Each number is 500 + 50 x the weight over its row's rms, rounded and kept within 0 to 999. Layers, rows and columns count from 0. Numbers have three digits each. The size before them is the row's rms in percent of the matrix's.

# layer 6 MLP up, 2560x640, rms 0.13, rows 447-527, columns 320-399
094:539504462520528494468514549488502405515412449490589458552522496473463468508481444555427545549475474493477492485499584519520596488505421563513453428417641505565596496499457391576418496571469405536519424463560509470447497542471550502447472514
102:443572523494432573447370541525513390521565511598457561468528487470363524470488471584536576515575483468486459479554575436435497521507525541478506473481551485428453544514417415512471546430515465530497477503538502448450571454495495570483512501
095:512489620565485507508535474480455526566539508516502456535590528470473506566490480490557403399548481554522580545501467517455422553578465459508468475465472476445516550576514494445544444486463498493595537480384526374546419449524533489503588437
106:514515523548408466484373490556546467526518517532472398601430502441476520565576404494433513445497567466359401413522533443440477601489501486495459512557500539465476589558504540505494445577484426512479480585468494547475395505490562460552481641
102:454599613586535540462480510494502565470582491488484450509605436529436493492560524471487473398412523442427646532526438487588494537517538536437451521536515503414521487452478493524526445496471560507497469473513352503502492472492552390554582563
100:560503488475547527542547486535542479524601522525403553433560557561555471519523580581582461617546476532571509556556420566502534482514454503533504529489524501529435440465518418485429535526480544525553554444441455398483579528508563518417553564
106:548510528531579520528537459492493459489454535525485425510498431581500519568502569424553512558570483404492544483421603434443610511459501541571525581543452549493486532564544376543542511547460389501553503482385468448510528472445584504478498497
107:536476454524562513440531524471594547464522519581460482464545517352466486448470468466447564498525502515448491528400471503644508515518470525458513432496554447486507489548507476582597463414500537512579459501524385473535474557504550499484505472
097:489455553526485555653436474460441433496494406552527547463505515559548544564577466577606602412480540415474501497467454504404540488462401634391439476454508508583477520477537494496513504504444458481578448435452491479514494540470521493452572446
099:469526471515506457453537511512408471428468467430483468537499645544551502509504479483479549536523534449535424603452554489518489498501464545477495541517463546472487530553445546467494569534437457513477540409484428541389480539478460515519517601
096:491479478486531542537552512526573466409425515477528540439620437460460389518500481491542529487456571445526456624540547535505584483510522524527557516436493483516521488520493450550424446455476454466413488513493440507504529559479458545501549557
098:504422551543551429468475410463370482447525559512513470462651454419460542475487508457467525475626487512375625495487521503495535474473511499525541592509621542541537434492588521552472477426479444501532480527453457515458498479511472502561526527
100:414577572488519547478404503465535473458549512525457611484547501504528473595521501471493571561461495607571506494456435568504552498461557444462400561490462526402503507521416516557470462534564420505443465455529527417517523541456510390496529486
096:541490497534500570408445458549507440567602483522530442489562514572521489596428474467454494523479522455495415544539573592469479566486492480547509434512511550534404529484552517455400508525492434454583500379498535519444555432566467531460478507
100:543568583535553584560563458465671457497596434447512537467535496501456465494412615548467462500419502475524589640475524513493477516503499583461461539386479549566571539533533505517495444489539523558420435517404444524451541446537537508409487523
094:502462583528469605427533452447522483449435452452499492521521416468554604380431485543540512398447389456518522490553471564492537467494612510415540531461455351534477370598568512445466505521533487433441513426444416503561460497597490522515514490
099:593527539506609523483465475496513493496481386467400506480494520517539519505463618536484489470505516457463605552475512569593484569492523454481496609476442393492423506494519457434468508521486564498560552545604557514479506520495422564572546549
100:407409501474506454455536523403488548430495442521505491573417434461518503481480495493425582523508511462465504475459467483455515480522579481518558560504460563491521460468455587469515561483435479516517435568511459511448569536472454471482489602
104:491362512343473434481483508507434535491497520505516577442532591557486564563451620422515487463430547450508541474549473610504536419571462494361521527468463428470577494394515527499480456496494469542458508458482551408423519484478485528540536603
100:474452483498526491479528493474502527426450486472529566498475486539576591521466528447457648445476464481428466462597495490484493506484588488514482552464550516494485495521502527504470539474534565439475562453499513443440450463424505404493492502
101:403541544476542426524587555555365441411443472460485479383484588485470477584500574497564469572508522481547498538587554486502533493575506450531541449512453448507455462518442449518453421543458489521515422611520513510488426532459517406490513538
097:582536491407442535467545415416478555548485614462474490516495406504469486494534476499498506516460511562479544500504472568480455551534484495527477432459432472544480566397503540557461569560477452557481491509569545461528485507518518461484601547
104:466486505534499517499444496561442575517449528444544563452450471484518435491420588542483501535490414523588543509511490506535492506485570541474519523540536477491537660549434539510483461393478462470496490478547498617478492586464465391542553584
099:422429500448490509481504527468562479484546443479444479511463502553469504573489532458504484514502463527447509593483420414502501475542532485516544474550569461454490497566484534578540466477501478478426558464511537506565425454405474513579471504
099:493444436430408589461415428400549478442435514578491573437548510474537463460516468641468473499463533486503492523564563602423481472484531569470403486504588513556466503439492567513522468499459533576526579476489525523381610529491446495525518486
099:471478497477422520435472469499574450484478497497457426496516591440538422405533478416442496445551513528506500508533444573512397536481496496494555478510550442458530497453570449535480436510476613551483505527433451449499504504550555543500579516
104:485467480475449497561498452486511469491591540452448494491509383512462478501505462447515437484508496498520515526453534554449436504475480435535505490520546462418434487410439552505532475466505492432521485535516449509547504467555476473635515425
103:432434550501468544528558478524523514543477522433390374515506482453586435555456470544492484544592413392513510469505526466433448636483501491463499459483509543412543477538499548613526500478454463474494484499544486546562512519542550502495554485
101:453479560433496496506540460438615455564458550497538457434526567542460456399565425542512564461552499523413502588525503447575518499512521443535472438529448463534485600384441384526528590449503548582489474525414528507556486512492425450436496463
100:468536355477487442492524439615424529496514500558507547557544510469515454518551482561547401485559486554589504531568527550470535496479443519500514522538423487437418561491485533539486408547567440515545556488472447502533463432489564474460428505
094:528512516502536435515476397517510458526454507440532484475485463545503494446502556463423570498489485497494581473475442471475512488608461519524355546516586568472526469451571464536561496516508508507457442476529518492395429525484488485500482516
103:505582505474498500459486527559582498507555519403431421479432415489517442504464549438513487567522491498490508456472508506422538450494508491471482441568570466476455542547505490467497503490484516491433532529593445444435542489554445460536423490
102:501541514522510504468531379514518466423575478439560458487437488464540446462508552507461497460597567449492459519468467627490527572498481514455485471573480447432472495554423459453492483591476473543516487574575503509505559429523482484515481545
100:531521533427484523485470507544532453452465462559580498542469532491473471555516552510445582427487549465439474432536582457524493484453520512493467427525515434508495470542435473381548505492530469593395523480451424521537480490583517497525534525
103:511574565443454406495544469506424560502457502515504563448449477515463511610464439475545429456467516518568442634462511532441504507490575422479410618521542400496481479534543497494488476501512392531473534500528518500541490504497480503528509527
100:482530564584460502458584546517514505491498570526422481524537495471490611546503449469475483462521516473596525573527472457492532458455494456560436568507515511380459447561464464468418478494468522459499486513486500397481479518516424467517450485
099:601470454479432580495552458526534447397518489495504447483588483464550481551418480449542504503474412553447541527472530501472478525512503477521555599498485445448509553442529497509621548465505519429580479567565564452487486490418487458594551557
096:509583423518554496462465449532474522513523438635572577496452524478611435429460600467428530459466509576541478516507494548534418575502459492498536447517489512495452475369585494542514491465437351471541472576500487525517541492430544438422490441
106:494523531526423530510493456539556599471432452535558549486422457541479446518547448493558522513525454545486520434626527471453456575531436486450527530536487479513584473554499606499447493466513496491519522473455484584450475558510459534563610503
102:550488570480481548584531419486479459446475534459522418545538535512427468552444553472566548529427488515536550496526563492492514510465496441610500538530590463601492555450507486467472467485475504472423463399527478473481483429430542410425395460
096:435453432482534452450483436557595486511523490459467506489455469411484533443511569539577576472508458478415550495517525451458508467530423421527339470480459496472461559491550425530541556509499544494527539504472519482582591477554499450501440526
105:579436532532538542478423535398542477432549528497475501441521451461548431565477501520560399458491509546524379625481580475605464499502511510462546457570449484431446481498530410529431520583477530491494480568455560481544650429509525505506547360
096:459450522441473534464463404599495491618436465587497503516487507563482546469514606443429489440449531460502539442535486473546455494554492398455539522567463525513551485536518551484439503434481368512397471456543421448496427446431511526465453465
099:494492533582504490558497381464528493550443549387485491639512541463532354449509463461497560494573574495439401428537526453521599497542562487510591502440463573541521500546484515585588550591465508588563499447431520448491557482500541435453547504
104:459507411545460583419576380470526508488421462462470500459458519469466504515428408490426611547490407443485439549552427487529520467483549499520515473523546579515569509454474515550459509540466429565483468492501534481451523463534508460573462501
104:485465427488596462395555523527466445465487540552577529518534565433488578474453483485428567581497514393570533475514446475536536514515557505567504554465394522483525493675443492530441547570539493532415488562460564426483449489560488557550510410
101:520482429540461447528520496485583462491586458539556482481398536462446499547486456504509603526493442569530559484553471423488465478481531493479468469447482471514472510502578469541551457527500514547446409539490550592485462421521502539493444445
093:538506546537466503495539545491501512517512468431521481459598528468516455466508490484495429561488444500390511586535426511554481488440607459505496516502512449543588459523464511476501457540503508449516430419512424533476520477410423521513472510
100:422510575552365467527571561605462506506564508546461409433466519518537554418526548426515496541548514527432475429432453511495533508465487523512526499427537637474505536473525474450542508402514556462442493550467454497550472469422540568481451543
099:541533461430421500500497555487498496425585484491443503497534453555554501502437426485509464488474486538579456477423507464501558559553351518464476502515492487471499584541509533431455546521579408471415479464518487544532532516543538566437511538
100:601501508496413480471393508559460481484501589469512481509496550496555438510475523575538426446455431496493497530414560506614444485610451564575618489545499437439495488480538532564468436417393513470644561479539470468470555382485609508457507481
103:572574564537507550496477523497556490424469534457530556471433448495544518479501586500536510516545384449515543610521577499544498528523504439510538540502441529452445499507568588690473535468539433572509499492457546501484553513446495545481512490
098:545385540621438495431454453435482530456462587467519510462610466445438474486544505433534521460468486486602446524429422459469454530493472528498501538530460496541512542506489452468513490470473493445464520569486531480551538450553605505555548472
100:486482497351469561489500508575553434396526369502548584457512525536539535485509470493493436546539466598534452518482526472538652514493534523548566422511505475561450496501438479529459523458493527474502489478472486474566538517459500536507547436
098:513586516481566429549427478522478514488447509478494552512542508605474420495446442485569459453503560495486528585441509404482457610484483582468463536420508500468555526435470468594510444538454380529470470638497523450544510464417456546413419583
095:508522490497484452522510465555515422531543449539536508450489520473554551480486403461397441461507451508575444412458467476541569471604503489440518586466528498526543466493515481589430418422435439505610484455477446465494459411567500467647527427
098:459435437499489359466364548497532478505560468538466512457528507476485524472516595412491433509457488590611553588483493463584511545571493500435423494476415521539409493508447510621563430550499443490415517432619418605517574469522541495466505435
099:535489544433499456423457518510585615532471535415483545540494515408416537542506513429464517470506461472581475447633567421503436402555482493580471562480476474518482491463418602501507513490511570469491449487526480473473594463482469492516582422
095:470407489447428414471487480534555560532497496531359526543456434607506473451560490428446557538482474455473519477517492514539512539467566481471537535475504569562540504584470502501450480461483579477487473598529419355524442510404545553515457440
098:436543496417449576473526529421365441516596507528472501511536505518429448493479512540502387520584559516404442497588522497441492555525521489485493498527468543466473502521414494539516518543441502425502446523565499483544439536434550361509517451
100:462493520552485471523526547569482445513639578472475472509519545473492447557560547513440554576571543498596525445483514506584517524522475490528425477474580460495534500536521528515526485498470505514456400521466568445562433484555414541571424465
100:528438559453447521451450501442487497498431461554507474494470561563524462494476525522460504519377558574472493514555524486526414415553522462391461432461523535514403530425492478541577508578593409465441513599478487486465539624590449445551495498
102:419391545436458454380498550522479537507560434454473478476500609459441467541517518448570604429492479504502534566497444475539457496498555488655481453428452446512591505494425512500508479506507484501523506523525495570382584443537533452493527437
104:458556515470447489539483522497496579412504504491545455489569485537490525343502499475458555523565561533460514479497579520458522407514458611492412490463461534415469543469479513448457464540482524501463449550494465546523500568453414496515460463
110:471463507440569467501546536499548540500497556600506521539538470442457506592590478478560518433593506433475543602463504515580428473484394530606409624580424581545482411538482488523438462435587465489619398466424402477517449560394506486457544555
099:503472564535601600471580435483484512478452591501588392474519477482483395462496529416429556513467517492547452476476457612457492566518472422508540491510456563501465506498534466451447541542528518450496557616399492459466471520580512566553457511
094:523475412468505466511559505491503584488495490527406532560523530460455520566521532479584439540566500438457615555458517480423513492477540496574543434532431615500449423480499523392576602530506443501451485493477546443444395453529494609513519492
098:400464456502580619451498531422510444565520462553498576470496517502373476474453544522424632420580486446458497464517472496516482430529622568650539444500569416476482506543582512473545477567555426566472481436573437480483452430562514518532474498
094:469431480496543394459541475449511489512481532604600497528480575541495492468501577543445464512470526469501433504424531533474522529494606451493506466530488519489561547487578531440589549456489478517520577587457472495445409439512495507463485478
102:532547520477515473482607409485509530558487531531442457478466508519449428525455545627551441528378465550491498584461519549444512550480503442483537474450462559512516503493553487470433475563494509439515484439468555581516453515489534434574519533
099:498481470487519605555532456545489530438555497507574496463497472613516551502526461464457524484435547437594559557446518412508434491543481560572598543430444479560470567453467513412500519532480527523564568478427443567478488513590541436410510398
099:517525506510592512491496451556494534490484530488425482427562546379429447554550500506470471510486442577487493556494500527473426491546458591506548443479489555537469408509575488547601560540483496578602502473460495613508509471579577396365428541
103:561558393509461519481545515566432488564524518458472466452472493474475502604501457480493496458539479606403552567516521485413398517450427443518538581546455418436573570473529526434605486532463458479504554427461568465465507470532521480500412537
102:395558575444500534490451600576472503541464478512569501488544430441571478506526479515461507554517564490467475444629545501474486488434518442418554540453378501412452518544444536501431530541443464518515427490468465436584490450516443457501475518
095:471497463539506533546523448525495581461492450452473471526518531497500471422444418535468476490459488517542525543381501510543496548517405516437505463415475451464528494531444532518516447435531540491486470520524548529523530515493470475505412500
101:508522438439502450538591511548511440519509493585434516566406473589502477491413524535508512511541462519530491457447419463593419506574526363576529571482433437440606470540547505563459445536477485504478530491525568463494507447429488513597559417
099:558462471431579529430558370530472508588495577503571466436547544433533480501571557554509531591464588530474461489530514441508455418545392508535450505489453536537515497446557449534482494513512493438465463506543438487517587398471403553525493474
094:515595489532447490442495502553407473541445541434488452509551481571505458480410540538511453549504484584569572518510485424427490455441383434518499449594490516517526434547414482374449571541463549522515479517583400538519491446432397475479555499
100:498458491471591431433435482543514535412495485607558523487455603484517441545577584522549504538407558525465611514487555576481514492479490515479483534572531539437547532580578494505557453506438488481590567505474513452471512504480496630521516484
101:614504522367460529488508576572452464457508495455543504472484535463499509529486510470561418486505460535472500485552425530460499512564476469551508452480488598448499509484448493483425452542459539565470498482425459536404551486518504536538527393
100:479542442473420552508498461565440545476515543528523523531505398547505478437528529485486522458474480514485516489509497522560508523490417528408497512521533433421508551581527549582490553539583520533508449496512515467558465481499453560533454489